Part of a small language model's weights.
Architecture: RMSNorm before each block, rotary positions, no biases in attention or MLP, untied embeddings, normalized queries and keys.
Each number is 500 + 50 x the weight over its row's rms, rounded and kept within 0 to 999. Layers, rows and columns count from 0. Numbers have three digits each. The size before them is the row's rms in percent of the matrix's.

# layer 5 MLP down, 256x832, rms 0.0926, rows 63-125, columns 416-519
090:483588501510460479458419495406454465431543523508462544456421491477390412477597425540503507432418529482496483515562494540479510498446457364532480548436548481516464435408439444475452510462526456506523527499536493483463427491529506440528428507475518502520422508508452490537537516434517485543463550490474475477496445
103:431548445445507458511481493439476466530489467511520524537499508525514435454533495613476530553456525462466539524437529561446471508476528494500542486480498504453525527522495468459562471567554468625464340516486475493494556538446510507555524464504520580469543558490373426421511510576422445507452514502467574528524447
095:434496377572479544486521550530532500618563491599504567451499496471521538539491503506480463544623376486533513436518550490479416486471514534447475528505596546540526483508514521495557582469603502431577472553517432541497470471447571490566453568577472547535455487528568434535505425612491437421492493515533414491570516
096:416458576492514489563469524380520506471473579482588554519499574547517496491495437587517470497441510472570541513450570359614500486507521459487507484488457589493550490543402438508577464456521482547508527473474489525456522407472522411429467486452490474501498495557558550500589507535532577488416461495483553529465437
088:433517480562584435489502519526588530467476561502468504466592490599480458490466448548456503413556466564471547529611521460466475520526537613521485456519494396445455494479519509442506561544645512524497558529372516475551474448522539486497606453491559465475487518433534446535556535515492465496495503509446492501563497
098:461532465491489479597498379459444487449537443471481573606505547569503520577472530521391496366508525440484452434479526558575498566472523628547462442525484456499475505449601451516497524521476609512441531544566474548534570453543436423458526526447502403481498544487569594452484479492391584592470534452423464550495441
090:500426574510440448544582551519451511523474508554551483530454387590492565532539557447483658515551491533503472512521544433429505449559529485416475527520544502458513457505408440471454435544505492523397511527476456441530530561523502539519602492474508483502455494429473520470499494451483462506500478548545521492433432
095:558571425504429579455516454535565451483504437473503390540558481585504593562496542487473561538457460460534499532488538473529453485534401512483500464471548482465470390502506601598554556568541525525437486495558594482388543495517533509436447505423578479562547528518582486454536572487464530531400522510540555477494530
094:535520500473530526496539516543577517551472532466528403465466451498481588458483465448501531584528513487499581562493551457589471540519508515522620532513480475524525492475516565463441430481458517551536506446554489542540546494504458468470518475486466529543518524424373515483452533470433571525487550428544451483496534
133:580443511532466477396498469516477547464445532478585521564526441565523467548517531594479546399503448528503449457477445549468521480566462555488562568562466459458480599528522548519448447454505512540534499499507547533525471486478447572439541549476425620500538402512531541406517537495526485527493431441404550501494485
108:442462475499491449513447492482527474534484486423566526536484475583511523554473576526450493495471410642512531427525478488479496425492575553503478416482512513449505523573530476485535518452499436477482469434484507566491585588627501466464604545517514653486622474526432459546529491621594484486468561456453476556555471
092:443501492538457475437392585541501503479602631464492509504495462567529595481513619379577570512387486512430523465449529499595530483502503518425512541515442453545399457490501494509618524441608559431623484517520486560461590526485448476526362487471429501489445613474478482515530470488495471449486523552533517609448478
105:440488407543445431461489508499426443468473504518487486489450655448505552504503539483515526474540549490491517474499439554480519556572582466534471471504509562537571463421473479487530532513523493546545386467510472418524449529446387563402496470506480497523445463485510508487536588489513483493505534482513605460468476
095:648591518445496500526469545517479468504531536462498520461447482585569502429480537510562430523511473448516549503487528438503479490544507485503518521491521451478537586449523587524436450461553428612513571491455532506494587532505455507382462569416494514453583460492597507530525447483440504562536517477480515523486478
096:485525487522538495443454516558539456451513499504489508455499524407460433430551413476547555494418496493526532536527481484430415492403580503525541467482534507500442427519479542426385483614574546486547526560521506540551541531526497460512539494373482436503476484507529521534593493524465500470423397446515479489522505
092:476528442561556517483393510541518506518538519467481531519520548451579532446478478453599577560475501368573491505433526518506537560473508460553401506489503497597443543477547487546482487512586468511557453494519507538502468487504580550458555532399540548467421504482503453525494572627568463492494361504522526505539497
088:518543503575470546526529475539497447468478422441451525461509515487542478471483459592499549435475590581579537441407427451491449484404437584501527611510463510485471487546587448584530399468464497481590523524532533584503441556443485491424477462490477555529465509533512556474529497510446489498528478447501474522549553
103:496434417520535555532563488538642508542479408567476426529449558496496511493511532450531524506532476472471585501468518496488472384628429521526511468537538465470490508514556460508617494489399463504504465532472500538568456553485521488516466532520583502616454550473519470539553487508465522577598499616626561450371580
103:452465471454498453439513545448453516541515494506577503419545413525473523558489421637494516480485445399545504427420488472569435521452478452657523550532540500459468576566541518582417563507435541488577547440485590509500498484516523484497556456479525567437535450508476463394490452530569523465506487402600515531455457
094:565541527472528522503498441528471414549503412541465484505527495574468468522568413544493519418530500405586476424442514433532576433470497580467517476453476493445512510526600468587574495511529511506459501435508531462463570507458613523503543550560479505634493391478479597473555498423573511487456516538493483559508466
098:479490461518494530474428470535582519561538408419512427505483505491521510628520399580581475497570602489473498646557437528471449424509551425435557509537543570487528546547506446527450443507520527475439433459422494506452542460480493523460446534532524518587587535491489528469455583497472540517565531583486555517542449
103:536461549519561567489441439560631522526498545482503534506521500477532545570437576483494563390547551511470487433554458492422566459461444465451497471489505529549569404541582485550493550502444444483444441502458565523551491527538490419514481598491548563466510465499506513505578532384375508499471643575481446488482584
085:533510478513409520494413491556553505498495537532480526484607436555518541525474480554525462391531497585500454436522475540557582527508488570502524515539489489458524491358514448552503488409586576415468463444526534606604526437499451551497572454455459526414525483474441433561585495438526501508464491399454448398632501
097:521501481622439496447608601441507417457490527478547462501531481531540482545455483410481563480554463475420507477557456445449564565436513573482367474525418432552502465418497561479471487578469377468512500503477524534446519459483525464574409459438538508468486564562471446461499569495454423495466531513491520467443521
103:528536541567448502520458547476471495552527502497531455560464571500425476498579490472465485496546558540573481432499443591354514503540501423511500537549524443595491475541544525534501536531504402461414494520514463458589556534537537491514521460518449473541527567459566478518473533546534512503498526595465468571418553
091:444478539545566462483484640495465577564474436599473445484469460540497468525456520527529538577550438488536483385407459562516527562532561541450460532501491497586388418450437446447453521616412513553537468531436514449477507503536508456498476448547435491500600496482451422474616407529543458563508435495450512525534573
099:374530468504457487522610466466428471473460457466470510500504513506450617522522480472474495579489354559531543455551405534530491420484480431490568475505370510581483483466581459508483592552434474446513468466682536594546492455573511580452543543517500513499477478469511560440432519546475521537466529540492398599459491
096:565555476422484530432545520475467518523411512513451584554477470492448518515468493537473455561446432525503559500522530523514493509520468430487514503498578447529568443510541490433459524478580575535494456423527550435389417441467494516510511561425460477506634558493570479501422472544568570478494536489516488479490516
094:494553454598520449472430526461590469515532580489425462453463545421494420538465527563480448534548572550470538424480460534542475471495554495581511523444488452503548539505505452452482452418529514521595557591492492549523447537562501495545547600598452521644511529462454534534570554555497590516580456553440439512559471
089:620517370497562583501593444558441493531485524419558484516494503512482527414441528442503521474487496538467515505574467530487393531546476433533449528542498472510510537464455609508427425494488425463446483470502413488482536516425517625535403544464536569484496555498483610502596604451469518528509539440462536529469385
100:510441507518633492553571506421489479589567467548546553559510735467507489506583510553526484496532480578518506469577396524530504514579509588453496549491439500536527533469508426518389573551462526468502436527423508526456572407476517491513524530481459487536473596483528545459573523457440460371558481512424476441480498
088:465467557518525487508534602465505502478590391575536436542464525465440415458517489504465565522554483527553469442464457377417433581556566492461511480532462535531542460555547615471575510434471530457546511490487430454444503501534509548510522479541570507491472421466467501481450511522483522426472507572541483526507500
093:460514506502478473504571495475553513466488506512462505505488612548536521470479578390429562468494542549430480454558488546428478554537563498433478434449501574522476476548486486461532424505443552415513504596509476564528485480492547472476597445550431513536445491498531511436464506555485474376440467458518502538547469
097:472470477437488450570475616519474444493541513474531527550435489529508507524406448497600599527550484428447521464543565500479501559528494591503451458524557449379516524561379477552570570456447523518525475496498524529462439559471578497512420496548535532438486503505358481514491523468529448453504533490562510524531540
097:493441483585536548458523424510477542534543497470511535499562511504502542552506456507509464461523456545609426455537479543556483431442461380533409476476532541514527461392491535480458496574496482481530535506551600515521511503491466456432550431473510594521474419465566404494454557448513493540484472485550512444541577
093:521543486499562517615460450522447450549521482511393448520542476433573523545513579528494454481457461462474439420554436547507518530641578514445534523489538478462539400431400515403523534457443538498530410490367551434453503487486424565453532412500501528437600471563518556423438522518475547498404493451524512411543468
100:480544532558485497431545526551446482561452541539506631484422490483486390494516459433492511416458528598482563401463448492554472504546548370533536565530558477507531494633575401502494521442421466514519558597601415546578410540486500563421519442454530457502504435422509480582559446524452467501540427410502540546435482
103:564515458500513527472547440574471553517486497562507465465533488511433539545557466452412434541531536465525545599528483587550481468509512485523343518522443535456474481497459509446512521457438497456581508507492536465501520479496544489590444649560435489474505437518498520553579499424556536579474486540588513513484386
200:470468512551546486433489482454451475577566559556545534554617540478507456460527441436575510546421565536549548466488516467488522430512539528410502491486479501521477516495505505507468492523492459467514532499463446502481572505498524482539567540555503643419439484506438458481494499534481468475529511469553457525516458
101:462557497537460636503527537484552453439423491557466537465488512486455477449441472598534570525528526355517518535399459528502508522565451474525555485511460591564541501485483545514550487485431414498534501420523484613401474478629563555548564595589496466500493511527492487430574570381500630427488393477506514449413521
083:500531430436509417481485432438374445529491527442500466547551525422534431481507503474550425534353482498518585581470538550566569455580499524416503505554431582414526434470425481425513540535432478515456541485406577547470521497392487429468476477486592516548435550492554542542534450560425522527469389496518514495484488
097:488520450489455538584573420515477494567480462559511529390587488423524426523527511525513473493470633580481495553408499565522471524447535410432519517511538510450437477417556433527433552368531499498479500583512481446493542508404362539490448535562541519475479472505499462487513517432566471550398474507452526466591500
101:420512614489457493503466501498535446594475494572509496506491471419375425482498449495509435483568549504499520482389427535536523469425434538521470446464621566514445594494522520522457504470460564436585510531465449513578605529503471495519519535428525378492412421459434540549527551536613575540555442517468487479566449
094:479605507423522525489642577457421486478512463519536485458485561477543442556520523528487564409499470470550479470416522454460445505488465577473674524494425408524350523386523519500583572542557487511400531530508517571533453459525461478522511469496482510510472617549436572533489449531450502561563531486499526523475380
097:487456502508491480507465502442486472544488488496551507511440562405635508494490480459443423454515460531550564500458478567499458429525547442456492472553492480506426434443469503403534453524510561465493514500443491460483535568451531546570550510575474486588552574480515544546557494495489388465541497513485484616491460
090:523449507453496529442520481416558542489508517626514473512436544540436523457465482471476495486492424554419414477474369493611578563585419528463510506510521477537517626493549503478455444514536488477564480453559501437439546408484440549440474596519487529506516465545513469534489545458491507629497511568487588457543472
100:577513523367481416486426584461573561431575457513549534431555572473557489479574380582479467511502633443479456539430493494527535493528476522517565564493448533525478544522375447479501483468524587493467520512393363456553514508510514456417430522496485479459505440406545501497501465349448540561484486550450436457522510
091:374450571533477571522429462406448513540432534485420443472479488441524532433406481481536499494415544613470533525440443550531569568514547509523540456496582519441558501552580553516453504486565480576480428556457525518492468482476618485457494435486626486505640510520445482507490569492604457492524516435507585513479551
098:476511496544466514490536455525494464495534387469496552513459530572556450436440520559501551435610484454489533435469568534551517393567473553427509519538495462456534545469524543508495514540515401536577542413597481639518441503462495454537509531564547400550405471553453528619424558587504549496565411510549512458464505
095:530502490425547545563565564442548518458421562522506468532506536534483358439600437429560493500603420485513497603532448421465540440418476466491507529469497484477554561573470484523547499440581459523503472518506454562580490538484492486522446417470530484590516504493509424468533538585469391435550495552493529439499492
099:473476580570421510525485465592527562505419537476457528518527625472527425545527567503404488447534529432503497605512496580494540521492523511566535519439559548465567516499554437541441530461463481537494497495488444468560441431529480552482506480519491459534464562459530463450557507525429476525476504606478472429463487
091:494455486535530456528390554564515525446464509568437512470545447574516515449555548492520427546497528399497512506474451532529538553529513565521550445489494486473457598438497480453457544413414498473487474567539447432442443445524507503515557522497488495467563422633524610524511527484527534549514524521498513548527437
093:569572505518527547517489400438498486484509513560475495466588498435465553522493528524473586495574460537531577469501634521557501455476462503447422491459459509530496534554524521500482549485435571477469454604439443442525544463501499553536524518487408496564575550462473558491562483401464489547525567453452437466517445
108:444501498547459453491492513488576461510563512433580523419554493511512410472598424464659421546564537539535512416506450512513431403485535500406544451601549489447530547344479576421470443599482519500540479412520516566510582500479516497458598467444495523392483494513468534492493501565538590480538422513430454460492508
097:461609558466507495550476601509480394542465502460482476546512490503506428564513527560454468446426522516462478545514461509533477462476511480457541492634449547517525468410536442547479535494558541561469541472502433532602526482523568453512470560483531505432477425515544511521448521547582502527479487439494478391441481
095:518467550453452499429601584525419523508523448478574507481470484475553441593483464600470481467431561481301514542490500577471561503554608513484422548496412383534517451418512437538530480456369497408528478517497562528492489510510471517429429535511522523515507604478413525565468482460535480588536478431474550446494530
092:591572480540460525476444551502478407535462490394487455489502507519447460485531506505482581582503496451535452526439491507512508449473449477421516497461505493452509436508505380461509481575502582431580540564472454467448484545527550591578441474521564489493489464495541532441479512399578482525521542459605493532449524
100:532454426545395566494456474531520508544466580602452537558520533562473538519597484504538469426471567526556568531484551546636577412542442557497428555553443485424436480434502458517496591468570500516548530490490569434491442452555529467508426518465486485417532419496443468503450604473534528490503562540510516442498475
105:460530440512479474478525482455482445339485489502574389448490446458397415460498534535478475539494466409495527475419432526461431482484483484514472495560535483564505412519463509482509452495476500535578481522419466456544422493513488405480499554499424531624438522555423564482555500424519617519558496523490483494501468
172:509546504443498466689463519521450551407436477558454401466393472425533463459474548453537539527571504489476423548479491447451557510455549489448435443516482530481521399529395470517618515459484501496574544493522476377458503433564548480585495588571516523604552478533544454523551526372445535477401480582534539521512474
094:483457400458534521508542578503520509515452513479452442472543527485469525467587533472464497553523511488527484412504450473479541518476416509455493529494529469467527509445491541500446480525468394446528528473458499470489422518472451556479543478451489528570470484431519530492531433412487463443397505548504561404425526
101:539524513395486521520586456578383460540458570609540453477543472467486511509473544495520424444524548451500456524531526579454463514438536519556509551490546520534541467493557501467499670419540532645524540460540520476607474535468506466517456415514448485591470565556516481534471459529497512412453459566431540537600407
101:505515602593447424436543509489548438465491557678493602588431577490490478478513402457509442482545561546484411480545575463510424562500459548481490522402448502551475483494485544500423598517440525509500413554506423589475514525441481439554470491440447472459442469518488554574537470460502453474534496476484565585579507